python train.py --n_layer=14 --positions="rope" --rope_fraction=0.25 --attn_scale=0.125 --bias="all" --extras=["capped logits"] --optimizer="soap_variant" --weight_decay=0.16 --grad_clip=0.5 --final_lr_fraction=0.1 --seq_len=512 --steps=2961 --dataset="wikipedia_en"
Each number is 500 + 40 x the weight over its row's rms, rounded and kept within 0 to 999. Layers, rows and columns count from 0. Numbers have three digits each. The size before them is the row's rms in percent of the matrix's.

# layer 5 MLP up, 704x256, rms 0.126, rows 453-489, columns 128-255
105:524463516575498575487480512444543558478584468525522555591495497492510503482499521499570556506562495519461540513529540517463482526529455483531682523528465510563451477464461476520512553558527435485491467498503475498442522511459432448555465491467532558447410532474466451513523491521501455426528528531509531497495516505495537560504498531464531483530493506480569502454491490555487584539459
103:508517558506494462546525489546474548447453508518458478502534502466446533457514520502439580545508447504472476471490592518561417445531539517481494472477536461452529534443549517558503455466460497520456510466517426443494411513409489487561475545502501530497509565493503496463510450543489489528516474531473497560506492480482471459477443512433439487484474557515503464553424592529548522505465
099:547533511458505470451524469559446527594494482452519426466529444531538463463508493493519541486441485498494535490586440523494504456506487544513506462497496530450624478489499498437442520474490470466492443558482451446559467454500462453487502486555523558468530479549485510522493508573484540529514534492431445494427472509532493465481496502492573434421520442508541437515502460529574504425494
098:467465597439532516485565633523583574533500500481461511522453538572460530520447451453501458534500511418564476496472519485484556544451454494511483491504555530437474438590468579467486490489508519448484523501495485391455469500536508482535529554489519447489509554485442508505414451509529491438478425463475554511583480556499551509507589517462488434485521482486470519516525569507424486486508
101:474516472580530574546482533485416432449479481481472502431500459484419455532502501510494423517509563472530381455494462440493521521489456422527546469431517508567467505530518475435517514563509586516487538527503471452508487468521522458454460530512552497476417523484526594531520416440522522489459478567502451475445489507494482506483589541484510509494466437475524563539493519533505495508481
096:535488438543455463467429489553488494532462495512470484503470439511422505502403526525533486496548472471514501479496552529361504589469515526487520494507558515466488486497497550533463451453479485507429475482509473457523506452471559454556472467454500554467455488536487505484525504504525461555549545465428486512476537525526441480526485510487477561560464537476513452589537515516489475477506
100:507491519509496477521483522500443430540534472486587513480514515499501471475523511437569490487505482559488503509545475471536543524471499565566579454569506448460475456462457521492517457524591422530477463461515542540458557548555481499551502487503488458466503516561488477448463521489535457525498468580456488494587465522491549496490502427491527495574571469493536548472544512520496547543496
095:536533479466518499528538550478449507556485517507488597607526482527479476428478488502546508461503496523497462597467481536500506535491557489485490477548487467570430484491423469529486583527488425500493571494509515508490515467471505504521455522521600455488510500465541452511479475545498441608554536496533486485487555462525508550450510436559429523489515490465434502528482483475509545508461
101:531500561501393491544513461483500451454469439480526538426594512485533511519535458452512497548420536536597501490426521476547587489479521465538508477549456534492518458494491520532495536506563508499532478460478499515497524534484489523581428513522512495500505493508421486421434499532510528459515527525437519543540579461531460480476556537470483447488484524503437579558528493518497504498518
092:481491527536488490531528510497531494447492507540483431512543472454516476500560461483482535605518471511466467440469517490531467448528485521427533505427436524522516434468424536423521461531511555470453484461461486562526433539418553397521547480518492528450511512517513513483452455447486526515477514549499458551517495513416513468434521492521524508516478457468500511488519491467512497504536
096:527468488543475476448535485501520465429449465506493472571492524495466481519466489509499522519446481499437477483465550531525477513494530472564457505561534473495516489465559472507483467568556500516465505514498522511475527477510496481546453525432464523519608396489429406496490430484447472493486465497524552559513491416509466508445447498379484517519480591488489484500472463522523489433453
109:459516476437464527548551554467474427501474491469496487506590508505506454520434516535480519483561471523475518544519456450505484489488457555559458484498531487481498516454410490470532446480480540583497525496547419499543506494498486508513494522561523401476527499566528540526538502499459469479517568494485445504518497551505432559488492466578480546495465474516434509592453502456496464524465
107:496462434523500517481444448474458459490437487488497519508463442495491495551596526481555512502552497524479421529484468556451421478469507444511540510461465483510498506480495537556461493454547448471445453512481459537416441426560493525542504534521532574561527478489453464571430584512528467503460473509536491413446432463530506469500476554402493507547508417457546475518506441499498517551627
095:486516514474556458534517558438519448477471516480477524510533507498504437454536522558501505497448603450510600527472464489491598519461518437565492484519480581511512489514476440516481465521505493460571529484500452474477453487502453545393518517429523469477517516521470467447546515598507558510501522484477474542516501499495601534502500490558493500505554466531468492519489495498518537545581
095:439463581439545506496489504478519473572498485456518506437551487462449536516543488484469438521569484504505472483527479495486517497603487491459496492479472502512485503469530452500471422414578446536461554480531491548479571425493482449495565573536454437497441499385500511502546466440477518496550495485545536411437555484486550483505547518520416533472490458497495486512529499459441505511485
098:460444504484539520567435534481469523533513439490468479508533504539550511455497518501463586461480448537424578539427461415483498500439559460493465493482490509501510523528460401485480505514435492530497503465507556464443492463540439468529475459542559500491481502557566478563518485467514468584496484568480482502455503489526518495559506450483545522501472533523490492507485557533470517455497
098:482459447578500433478540503412522453475466587481547468522560455495417541464468515519467484507455482489496536463598492504523516560521520455508466560471518387441481522460467526502428452483551419477532466534545479492501516474500531462478552479543599439525530528512611510484448469593556450460523479493498570510482477477560489531484544491481480458469505408490466474448520420461508510563544
099:434487567449501492476502498516479478543510564467494491497506481483512441426529538497497533517517493489478518494496516526466478451538469525523526498461435475522445402555467498479500481510464622473450493522535524511464459489452519406531456457571559478501531533575501578607489407449480573548548487505526521480485498455436502472435492557505466469502431592485562503536517506521535479518469
100:511616580524483483542512532481519515455460560497506497498452536488559520521548578503523475523486507474531515437514494469580465493532469440471562501491478520477438551533472483499484494527478544481458423475463492417460443493428482534561440497519488545548482493424563577456499505588468460484448524497527548511494496452448431553477548461503479495474471484473608495459514501469581479545511
102:539519571483468497488540510530444492470471456477470451523491524592568457523491450513566511513464429567429484522477458468469374546505455498453522496504538452401456456517605523529514544497550567505493468516551518557485429447524518472516419541509514477544474566472516487531408488490475538545514411450520512520507519543485513505486494502528525549497487555478538441479488479493474453482449
108:460563528442449524471512498547488479544531568510520484543545554491420466443436541510519541472487572481503523527512526452513528469488538574556495547476493526531427501495463500496429487520460498534554508453504499501529594485553506527513530495515531581442480461483461528507461481463470470495454490445506507540450508508515479502449510458454526495454436502512531421503493544499518501503537
104:478444539480547471511508476465485468525521601450565536492511406511501544519511460568500496570490557468460520545475535450534510495519457521504561502462508483490487514508534576455461500500479498506438463535499578479484451475442522467505495487486511451507498512481479541523537541441448478438479485441530547533514557532534506497538497529470442539511485501490489562564494478554464519474483
101:492582496477537513457549434491455499564473496518494537523450533516556516545507521611474460452510508481524519533500556463420488516429475526516447450490489469434475565552513453467493458405484511506485461523521594504552467546478474461506585556497521548511470495498464497526542524421492437524502486528433510470519555513467469553494477492480596484481517493517563541463539498473497625489551
097:517491511485446472481472521536520545476512627441433425513516411505497501473511526546497541459427491427464478479501446537490606479552559542517446569514492481504522559476521544459466530516477474502463480481483454492500523566453545526553533454538542501469407482491594510505488523485525451583444535502478489480419550469522434460510500489446556481535492444482547459477454505467474486549519
097:461457518516473511465499497553558515521485441583462522487485508596584541498525431480451511503465543449499430472492510528555468553478464561462502549501479473526414578546546504505519508445454559504482543509525470504406563457445442471462550487464589501582480528507455464440530495527506578487491481544494499468513499587449559506491524551438498487522544510475507637560464566454526427508434
099:479528526541584491544526581470527533492490472470519527495529541490536498501461462417492422472494510469399525491556550490560513533575445421494534510540465359497501576538558496467547575521409476512466556533469556480502458476478516437466527456441460512494522474535529462531437585543567452565513498485545511504509484514488552484510499484435529544427525455366510452474472470435543463497504
100:502576465546461547543610527473452461503553499545513477477488487489449463465547447475463500479548530478497473473489470550518574469461453402491513567562464553539490561445523547496483448512510520497471528473505550498447485538524496560484461458413478478526445486493498449509506610488504450504577490477432545446513463451483542500510496425487480471549564469539502493518566501474499470493516
099:499473458457517549523566472531537546576480496456578439443479535521630506462534467538517558486476464507465499523508508526533521522540482478515473442532428496491478506464508508531558500499533503479514513492495498475586540500529527582455601507549458531416528502498457492458487431488525522471497516479479492458489487404475568510481471524554532460447494500543511475445542495547488509467529
106:461610503493519530461474493552499484464545456464478504501553569493487436482494508540536572456484507501397535512574469593477530505496463520482547561572502518552490466479488491588509514550492495526519492452507507476513462454507466409574478617512582558590499493548507538573413397511507443578474502466509472445501513517484471492514493432533458588486506543550529522484487560503505491449508
099:471536510536466460502433434525541489525508487501476489407437416440464541542516533509490563450486443534446517465506513491542491418501394448492502457476515541522512451587501536569502496487529551489500507502495517512505508480502472439489538499548491521506532565457546580511538596434517476430461446492600556464494508552495512538469471500479483553454511495479501525476526470548529426525442
099:443450503497507551477475535477497498489462488505516445414411542512540468489514479471455486509496489506497445442487471526472483500499523504486485459499461549435533492500512488583434475481496535480549505561519455492516488402501483550490404520512494580508512479500461507494548440440384480513517500523434549489510445499485451574589495420513520521445484514511495478470487512531460475472470
099:452506482582522480434508487508498494591480424499502465562510497521549393459546516511564548502457515464534571540486419500554448450484530525529578483508523493464530555455514580476547564504518499443490577562461514499406494522570453486528438519516496449476517498502514558476485493502531540560500417475482527506480536456463458489457534530545537504490502482505551479577493499481533609440471
106:533461484468498446518546540578452457552462508510522383525489481566544543478486480605464510441489487463445534435480513474510533482511491478389491457551433508536545533452525511510399487508463485457446523479486448420548521530522511526500487458449485467443474461559491504487470556457491466480413479529492482554455527454457565440482435442440554418484526521434470493501472480470523488482476
099:469473472522492428526525421496480517559497513473458522511523499480442542511440501474504447595500500455523532492504525580504445545430468478517466439510556511481546562481458425534541494451530485490465486499520494490493515492548472508521430456508541409476478529432487554546497421555469465440540517544558478519541472544471511504482536533512547479537494499443549480554505439539493386516521
097:484545582522413514536528547527522521519515482507520513468492525516473452526491494542518504505547464483458480499558540459530609471529430478502525517518529495555401484580506479565533482471452486526489526523416508489504417424534508467526525488518470472504516503478523494561395500527468459464446489523578551434435453563470440498475480469461551566421508478525495502475562567549491525504542
102:559445491543507434521502428475516492519465480498523469453516521459555582538476452456496408496521499512510521483456452531472497438488490461463550545504559483421526477564511554492462503492463527487503480450446483472464536484530486458490543494493512531431411500539451428486524540523473505491491447492500473499468447518496496499467503500459532513489506402540555530462481484486509465504563
101:534549531477498560468481470479447604496521386520554526488501526468466555425516488517472473569447510451474523531514542526518567518504480485527535535472622489535441499547538514540529495513480587525557542504438566519479453525488537565423531453483533544525507523499499555483502551523448498460511429494499571472426522472469478524508609520487496526540450529502504578484517474479509572535490
# layer 5 MLP down (transposed), 704x256, rms 0.117, rows 453-488, columns 128-255
099:526424515503540578439512515438502515545522491465531581462530459464409473462503511487606383536502519486484502526487449479444439523523488462541537429427446456487545437496501472456501519530506460479512439488455504564480543511482492470473534570492504547548508506446476423502483507477463468499488461593531551569467509497565470486514486451480536502482549465442481509475469533480459521583517
104:476488481507427480560473528517492471531576404562547453522473458514539496534442489461582500456475513553462587431515473509535606498491530517469496483475447516536474501507525543522549483492424561538499485563455429495480584447483517504454559525516507528511444475387463506480524518516538478495471464520448497549431525453482560510475522477499506448411449461479562576511497583518561484565463
099:510489530503521491501498462521530539476463564501504513481555380451495535486510491503516516447416426524474574484497475551531439458493510533498587488494412477518539472507542553506502463506469443548471544445494520465520503426492483401548489444452509530496508514504516499472467481482519538551518511523453445434542480521556504508570511513502455540520479450499489508434485588513489468495515
101:534455543453586506573503502565485559502532498479477515573503486493480527531523509468494555467532453509533519428539566482515468466477482462494559527500483493524477546503510469516543514482544490426569526588524424474430498514499518549516494463532494537537554508428482493440506464492478546517529426483472487465500549441432433455491595471458378485467553538522518531544501539430467424478478
101:512491464575515543505447502479492531490486548489413479509532433532509521487531580471489453467575541477487407458466576486465471471548554530487548500439493490560567558529420475454503513438487541474521481453505463453465529559501511519505463582504440479572452484529495423507497512497493491456501464452450432457445530498456535541574438481518507444563431464527531538554506517503454506465475
092:500545493572573513476463458481586541549570517508435388498479514554496492430436510489566566470509473488438401478479512481491479606441455492460482545483539538418451465529546510511463473565542491450471551542498446483531472528507555478518521461479479494474470468491495496501468541537548567499561531464499457541456501430582470495486463492438535474579509516513505566479508518509433458518529
101:515566454574479473504474463557481496488524471523440554532493400533444563506556472543552433535503407490532492538481486513532549545529444469518564497485474508462491507433525428502436572492552476466449495462497477433496520579506485461506456503511494474533491480507550504391502570467483455503463544506460492555482496571467541521529528486521522416524519557500509521516486535535496607523500
092:450464509522466544499488471562557385488569467509446518500515574522534495544480514496574493470470544466467511499493552514506499501545484389527523458488567509513473521503467483481476491486474539503530545514526454469433498463473490513478467508455524493512470456557618557571539599474499494471481521488506525356582471500553544518518481488517499540486524523464476393432513573506509475530534
102:480530425556485521492422471498527491476450492477502565608460429511487512437504477453479540550463473534498465563533464495554562547428499462546541517453516423494530439564520500490486421470480493500499526540516559468418513484466562582515550467482484554448529463522480519406538550523575525480507523534511457408471485480500498499474592491472520493540493469545497476499546512527459527556475
098:403470413504496504515551542385445472543524490436549475535494455443487487483458531545411451539477515466497530547544541539516507537486598530541451523507533411493434487521460483503492489494532464473533451426517554483528466470489529504495480506505519438402447487443538499449489510477531488483544495528507515576523466480437551453516528517517483486504454432532491433500459503541506474496526
100:439443483501504452468507462488493493610428501456470474504480539510502486461569514529496591487507526564493508501497525545591477478508565541449482475566493452443510510535545529517522544451561468502476435464541500494494532465440522411466459595498489559542460532518566491512568541518545445530474556450517458492536504512500456510459491475483478515520552560530461492486428408559436456462504
098:465491442502509472518462464490487414503507506517559475488482509534598559511551490500453535468527449511473513522525506453530473536491524537456458439462534502463543596527486490555482486483490530477517540452482452543505432469505480437533464448482494551482508523537532564538562492566497537511489488401415531468594495512559471498498474516507479566498511501463552529542560554487516405521518
095:498497519497490470508471518549429518487517449467522497463441465513525524503523528523471535547512496503492491458510498514456504468504527447507538461447439579468495480554513512487452504491447452444524472479446446482511489410497442543517459466537424444462497545529483461466529453581485551494501452542440488518538467441567509560545548520428534503564503479586575509558538530479517499541536
097:383492544524489489472465470437525506460531540507475471493482487505563426587490482513473588487514570544514539428480484579486538481536557495537498464466531612468484523548485512523475525498461473459518522536478463438541509465451447571545485542427522472482491490488459542455533510507559503493499447596495493569471499507506532566474448513541590483495566585548435505513515501473496498499512
099:435489602473517525535477544536422496509516476512498460511493498427563515507502468515433502482511553516461494493514486577452463443515523516533553509539528532481480502557474443514604463437535523465447499526467460573504567483520528427417505520475521477485430509535513499517508486506426473544508472420532538464571467506490574457470533470507514488430500513503498475484477442501557531508525
097:510516504467440484525457514564491558542498458519434438466459506522474478517496531504439418454497485469499545561430469509507481512546449524423413507483491476563482441552483516487500555557603496512464518446536447502461468577440520524505526568453514475503476400475518585499525492479452469468492548567498529477435551525492558543493510455546464490524513491540543547469519538599453466557536
103:502464484574571514467553508429501524519458551492488508485595468512522530434459497511481551538496530500470525489520504463535481441493495569529491470522508530469541478481486635495410469564556437464496485484482494543472459472537502536554489490505502520509519513519527520486474489510619412498504512451471519499543414512526468582482527528492484468436488515489562483527446384571495465502495
097:493470452422506432528473489448487483469508534516512458626429554486473499557594527469456466412527542451523437517528522502506465511519514573557490558504459473493518561511515554571510522524484449474511446530521520489543507477537513534510469518483535500421540487481508475465495492532494465502465542490407542500467476546566529484477536558571419515498588541549502504487439494581446481495506
101:446480508469466443590536477539479505486435450483495550484492478502547454540476520502441459512477480520446507457466515452476504546503499507474547465467470401416503440526568490487472537482469531527450435507485515481544486463563468542502481437487452460507494510482417483458572507422501448525454445494481489464486511458473490489446489439451524592481432505482534536500509493497538487606474
099:549580632470542473499446538498479480525578517479472521512560550524572533488521565483469486467401540444481515482584523465463502450519520471461527515529494504520491527497507453469583551537489444470519477519485489506560439550507451551544501585510503491434533464471506525493519487505477427501577535508510510505566519444488526516488529541494458523515518553501529516454561491505482553520521
104:477560485538489520535466498455532493522545468514574449594527428566448532444546499477515461469537466447500501529482455495493548486432487568438490465565515480458527448544518511496444424545443474509462514536531478490524514540487520497517464486532448455486539531493521486469500568506483528546472529500522479535500509470543504540553507513392478558508442511600497545482464504494473576487490
101:509621499457507527574461447488491498525570490574503529462476494515552505464521456512573584473508468483512528495520512575479486454548520498535446498555455488497472547484548462525457469478517465492549491553512486506497428536518449506540474426514498497583430481508559550497439517528543492425515470456423444433460501518495506501465515521458508507543472467427493477529474527486513496486530
102:464537446499484476540490513516454508508483525511415494458489461538470544560523494507410513463465507425537484500467487468572490512442523513602440539542475524493505561540536542535495475474542581516533483538514515384478529440541432560500440532536552566459540468535501519511523487512463524478570570586481523586499471568439497570497492497587482523537508448523487492490519467529559545539447
095:516542511461486493537486567443537562571480548448515464518503445513482517509581503591501603514494451467477494503494496514427487504439473547480486467472466508472410450481581454494545468515537433459520575492537412473470528516553458495544481479534486456474547485523525401435505521526447478528584535523508519543521515509537505509493472508491477545462521515505502495478476490484518481497473
102:459500476516435545450512486514511501489456457497522536537495561466523486457520405460472436456465506436468502507531437515541503500529528520499542495537521470486455553493524532560495547490470470488510507465490489515415513475467561494488548590520567472520539514519469491552452507465528437472561512524471508491500435565506468474506572465553540533529566501408577517454512583488540463436494
092:533522518467483504556544493461495480463533464486522501447516482538526521476566512494485568571490517527541486517480495457440565468495571439416568564488529523468551502472529556476535467498541459489553542504473478463494508493478543530485478503486506468523469460488509559440518505459575493515501545505498519438498471492489473477560512477426536527533446595516553473513547576504512483521498
101:489535547518518573487525478481538572437495507544504533583474464508469536532523546530480493571459511534452486504498467433535532517586539484485516499529444508530433555516482530571402535570486455489470512471537516504478560542477550516584524487491490590507394556530503451543484493556519454606447411542503449479509490471494552529478486546438468451583531468498560520515523467497490491464483
100:490486499401469514481431515522533526493555442490477448513589569494568558476513485486546534588487456474587496479491514497476541478448557516511441411558465467456534534521524505548556501408574427493441427551405515539512547456500508507497430499512489538463451556540430466441485517488467507499472476467537453539424493531460494514516528493540530478496520401500517489429472497565525486482557
102:511554469469505504526513493528498536501445527463543507486420450459442499496447522547556520460515474500460490442473499468468573497533530483488505522501518560480495579439492444502464486460496485508485483495481491577479462524473436412544530529570564528568486453476541527535481475531572473509492509463554493474482491513479441553541509544523531487523483493539576528451467511484538446477523
093:555500480520489525435497479475567497487478519525534501490494509491484473453531487557440517551495486541494547506461441428491497541487508564511461510511545545550507550434440514534522509479508477496558404504441498460503432514543582513554488497462478476539491541537466525446531488471484534490467475521476441486533472496507552476584516533516517507533387481512461442538515485541485578498472
100:478481554460453524522472511516511569455519524550497531481451602481480516454517461520443516485519512561455439425504468537552527505469514564556521580510444518475506465495507624536537529481476533508507462454545552582498504438499466503453508534488535491479521465494576463640492566463481572480484444557544481511457541489492454516497491459497497537492476465519550553424448459523485397500500
102:526535467511527499559532472457494519536432512539510487467503469535572469532418557426507455520481470472506517514454483541481524458556606546458540461513506568468584486535567488437522479554555482483577471569536474560498466441473537529572548527532480559432507497505569459456553473528529577518529455499453568465434544488485445443487501502476566492478475535455512520571496479484512514554469
105:497478480494504454608537481502565448484506528521518531532459522519498437528440450590475555455456495492511484500551552422486445450551514481411467464461494489507482591483557504524475448512547445507488532535556486422568547480486547561455499425568461413421529447531476533533469510522473484436493467501503423502525491483488465522479490484492555478459569516539482444527513466466523461536430
099:554441533481559576420512494400553475524460459407402491577465474468395549502527506494424531544431496519540554424546509542474497490497505445502542489505477411468497465458463541531445535524457507445536406470539514506483431470546505560437511558519552497553577580497527475524479506472507524564529495532511531510542470495469499490466538510504527578492500492486534536444512474500434481525560
096:445474479445451419491479544554557508496525488543483503519495449479476489507466548497494529524514500456460478447509528510477503506559525541544523489472452516581457474573596525495478546470490486491468517483468478531502518529537480543492481504489469523387598458496481493501510520541518484544419392577547526425526530535479472503476466472439505522488477551452497482489422545528521563455399
102:482466447525484473518486500488526480493511455496497552502514535526508520447480494537520545522494535540462461449453450544476469478551569494433552517520529534497481523587541500514464506510539483343421489484551477466493595519487533540478475574480448564507511534487519541505555452537487460500499480455581510465577496516488465490485457516467465562518475523527487536487459516433472500487439
# layer 5 MLP gate, 704x256, rms 0.126, rows 454-489, columns 128-255
103:492500516467467476567504537476483521528486436488497485455485433551518513559520562492559494545481575499560501444516479489480491472506515529475459486494480523537547611515463543465467488495470515479473449582438461534483542529539460490536508475563511468523525500398462523552446486506444474471445469503500503530510511492477576521533484516532619505491493465538516508490525398484503419533579
090:509459510544488527475468494467538461507511523515435519514473510536571418526457534522511499498529535453540542491511509501500464525533507513452473513524560510544401500534449462484600544492480509454515496495402455496474538547480478489571460495486462470523501554563511521454399456498458477519509485482526496578502516477540498515526506522498491516563452491489408514484502518356506501485525
107:459460474509485511480549476423552500501538572557469560533465514536499517476535501486519590581483562462463492499532551548507442413562490531473465491464529523509512554430531530511495564447459426485536511594528561452577496542415425541517433458489542518476520467407540488484524513529540469527530523509515493558453489521480560561533506490464530593386520516479459485516445465435524498480572
110:494531518503464443460498421455495544470501432492543492551404619527473534527494473483483576509464529529526590622459465516514554554504502518539509458537447459559470553506555525502492532497489508562452562531499609487516442522567533522499486480482492488537528467426509527473482523477515492490516512539511491513558508560494500479476488544431475469441513578518488516506469523484478539519552
084:486520557493507496517479489468511475596536485531524560524475516510555468530554495517570500425473454506512510486556501527512527468500526498518491501451496537450441491482490472492504527498461537489502562571499482513504513497534421494422553488464483364529542525439505512521477466470454526528482503503469487538460501497512474440504426476457534488428494506503476492444525567497507496518502
101:475501558502528486536466491491569431526509562492463485508473506464544528495564549480496545541472520452491467579505582474522475501489531527524560547494482535475468466487528511421475515471541528542457519450577427472496564469523494535502471533548500541470484550537435442490491516520526544499506499544461541477522539503527503487495476493455529494533472507531550549536455546512469480549534
096:478503474516509524526551561486521510528568524500454536558474559500528491432492501519490491524459513540367473514502496447494565399497448524509547482484467506451421482482450499470501541465509475515507518464532506541457465489476509529433505550488524497435510510524621510526400535419495480501451443508478533514516506483471472527519530463536540513468550468470527511489397501450472478511605
100:474544507484407520533529471479514480439521453534458541488470489476489432493471481440474469427424529495532476477496502504506512487523482539558503452609546491516466500518493516542531526569531540503542517511494487466595628542500518466542565493533470499515450467434498514453518583418466527516500531480527508543532530466473515590458448534538496499495487484479448516474492458534509433473502
100:456550497489529546485503545508438496548553508553531530539541528499546417487491479484541479443401580574557491494566448504513442536519495476474452508576471521475468453572526428518493460530506576502508552504494531504501493497544518544601520481533487493515557520581515445576515481474480501535532525535566473495501476502509477504504488534525524529476474580530471540522510537492493527411461
099:573558475512550525504508519515505493507538552535553431546491464535543461502552455467470506438504550574465532547451456515510548433555494503479530466526544465522493494509425499519551527488473526555513471497453489534528499530430554489528587486502513527567522510502530484502474537534485495509543488498490489469461515459540569430574443507491508529468521514548516546486481468526474586562531
107:499419481523480510548501532444552458525532485423490490506522502536503562485449558488568510560382531510547555439540469469501517544474488472453628459506424505560480489561530507496523568561549485454519425527485525496466537491525474421471448448442556466548466538506508490473536541500422474493424483520514470481502478472498522503446475571433471517522526527584528503518451478542564565490540
110:452479553581471452498529530569481466469491486567498496450449489460568445547455558494473466577509536417487486476558546481484473504449520474490426419484476533510492551485488516453439565434504505452516434431549458484526577486536480442487493492589456532490509485574533470578495498490445582480522477622427475571478464467476519534538568540477527535489485465533491500501512543447489465525483
092:513496469498508465529514513521536492451529488517502560542541501585491524524480545487481520520459543545486466465521417390458479482410484478465518517484504439520561451492536520530447482502567568571446523487484501550454452493493572481447459553468509468474505483620494433599503512530483501543503473430551418527529475493465504513446462529451489473506496493485577560490551485486532503530555
093:521507522470501545497509453483468508538456444522480443478462540442486500471530447427432511478464466462480433534553477526464561457453477463506504550448528471479532515466460477531526415539426496466450535549471434513526479499428511463488445510509539530528499518385482504558521453453537496519441588534546453548569467484524429522485463580554453541486448503474579457522552481506538485501464
090:528498592517481505506453507573516459409499516493505428459505570573492469498583463468524454477522497505523431552473518560553539499555480505508514510424580510487531459477485495574479501531483516469464518499513490394472533477645436477418457483509472439533410499542455492561496506488501480544507457525456547439497427519544564539554517479545479483541521450451449443482552470510510468538521
099:544538511573518487442510541525533428465510504488491537474593527515451551467483523445487507471442494458495516512472486507467586477546526503466477534533477502521501512489495540506508495517447540483507481503584519486434567522546512544500512498508477478525572433505447543448497478552493513434459494458567487519496510487486434540501466527476466491530529463513475523506514623489507518500512
098:546435565522508516496515548498536481442550457467592477467463557513532493514437492450480528491515457463519540541464533469500498504479451581455512590479470507511531511536524526565490553495426590579495510500494518474447522496496509553478550462504477485486463553502506476509520564582537486546516481548481476533505467490546500586451472509500458501519497497399494465427513497462583542506520
096:496460539543523502583463554537511491521519502417465496482479560595457520515526521424547505571477572544514546511529526443553556501472523474521441488422546560536455468550491471534525530533485631479494565545456432531464455516497484564532473523502495558519538486503504522427481481529416473532537619464466536544527510517507460547454508514500507509472570512510512434509548470476520565474454
105:485467531517537479532453474485436568385507494492541506491507504446522504495466491525497511561544507514516566470481501424466491508463535488543483559518462545500510482423496494497523482541473524513585474545519506557496458497556485520476449411503455524539493531552527477531478513602457483553527606492537528495448556534465525538532589445563556506429506493439500437464459508548408505541526
108:500474598548473505551490517479606534495547527493560505572507482531471526482489465466520406510405501433490460468509502433425491570494485537491543562476556487455476475536479474462503503452584509481558531423543502429472507471429497510457526540548422534469466480524530503476464497448471496514504476518473427523470494448506507442480505515526508545514514521541575458488510539548495449476451
100:465574494520473465483515506451450533487498444452517498414478538484499460499487515469454504515552495505522524500471459521553428504479508455498452491501477468571454535504522515483515503575491495551565559500527480501558491514586534465520480459489486543438540460481531432491467476501472418459468525510552448501516588540522470481522509541486452464458521546480463558485415538533450413539440
100:506490526498508472426457472437531478515484540510498487520404537564453566576555509532536496503416487527550473529479476515542503484484519523526487569514433515549503500509478525508473461416549566455516465484488498424449518479500528543494558494537503565486521481515639527494524460498473513395531545516483486501486497516500587495502550556620500485468533594486485440497533521559531503467482
093:520521464436528515506487515481482509483453489444543560503556552476569504468551470565452526457486502532474500483531463489478449461449515468529468468521549516494512513537462490574508478435543501488586521403466516514540500527458493452536474479608545551561543438456491507435426509434487478493529526469516528484513491533501481530509494578494483501441532506472500410492496497477590439515517
099:492442497491556522497556445483508485536495413493441503511457481529528484567487524546535472450483509512524462484501538496521517567454513516484543500472526480538507502538607439536552560473548510519513460484567515495429526475357476454553442471447458473538481526507483558524518576534509535494472538478500571476486496521511437552513564515470558520489470441483515516502537456550415506499544
105:517593446482484571483548531503465492513512525531530501542485486450514487459432492556545489532496455566519473476496464495502451459486432495499454369530482644570436529559535521452492493536505515463526414479530514503490439528495491558506511518535502502500476548454493508483543533556439504523525484499451424482545554530486507513527470521548576581556519502593433466530520469479497531520518
098:465557435573530542532513457486475430496513465570502468540517497452505441553500587477452510539434467473538485462519484614502480495440567513533503491453477521554473492543534549585511556528530467561551552472546479476523494534477457509513575552436457552461535562574543542461430503509486517546479470498531518510522531480539498457568419498566439570465448499488453475417500519466476450514504
098:524567485490520514566540451521499550543512470457558537487468519463582464472514490553480524529466469567558546537612566480586506528466488514454527436490533550537530445493439537517475514453517434567520514441521512507462493451550486516528488510481566533552444479512473499498525456520446549523569458491537490526570463522507481484497503542481501512542507500528398487494454553442544482538462
097:470556499511511545497524573526464491496462577509534524476382571512505499488457461518453537564485540497502487487487404522484537521502487467508493474517505550503472534534534441495481491515549579581495531507537496450535494562525460464497461499530519535499552502497489560474481505491528536529509472495561467456523545526504474436592461453524560492514452524486429532431549487562493477542469
098:477449601501541517567518550498520470460534457489535487505489459534453512498491537621502474525416501497460494497462453524500470465551508518508489473545501451500561529450499555497547556576471524535505507417492553469480531481492443502525543466500443497556531541457486454509463522507492549451517463531557567525563495556516517475382541542522494440422524464506558500514457475469436472437489
099:492558538534434513438508445545526524433524553516500531557461470489417509504470564483470496487518549534458491592495555424502500475509433603493545498424457495497537499454500519481499496566546543479475473552490553565533452494462536493447528517374501491442477540434508554526486446504603469506501570459509548493585507520523442520508496500481486462579493498423456455430617524519491431531518
106:465496483453501497493574491505427457538498569493623511619491453488464417563468510522470504501490490513558518524482510495495452455500517542457527481572545562479508481510611499481474523518509497529552592434522540482481436504501506484466477492503443560498518544534459560505498550520499506478449511458445475533488529593521556395526498552536540499536476536506585488477508480556501504501444
110:473440500534557497472487568484532481474541519506412435504477474467488463544562490399456452507485605530566513503511508513501536501560487465451527461476502466477439471507535496487467470537489557470502457470472488466502556470391557461487449463487507491462537453482514447518475527562527498506573486445459508523552556488446545468506434526483491526548472490482456470540500446544463527529504
098:453511552470501457483492501493508575548496503533408532467449413542502507505474491578553513511470490532476470530458585471499469437500483606502503496494483564413531527517500536570492514569503458557545451565514538449373509505557536512521509492409531494496483418486460429476531510500517547501522528513473544565502489528539568484462516565471502459493588502527526437561526501523494531515438
091:561550595534544585542486551492476437490442461533518506521485486494488472472492433501456547476557490490430517445483516506512554517508470495456479548507520462499480551531517543462537508536477508542579536532490471456554470479499547522508506497470453527561429523442536517466532531533576564536516488442509517567552514447452517499470523545438470472445473443430478571504552530528535506482580
096:497508544508419470561497468505459524548550546515503431459448546456502452530486463555481457482493527454516543485497530466502486487419559537513415475571510525547438495466498515497590485571545544534547492490414513566524429538488484470433524421507515551473537470569460559502461488458476539447492485475519502524426574495506599502517577553491586501472446530502503540505498519492504479517542
094:484448512562565534481429468440528485436508483466494512460476446451478470466519523554454487499484524471492465496417471508432525558447505446527520570507451493437422489635473468508507485506515547461477544447486450499492501472492542475538451555476441518518514564490515585487551552472549477425496494532485529453595454454460506540496529448489457511490474503527484466492508469462504548449499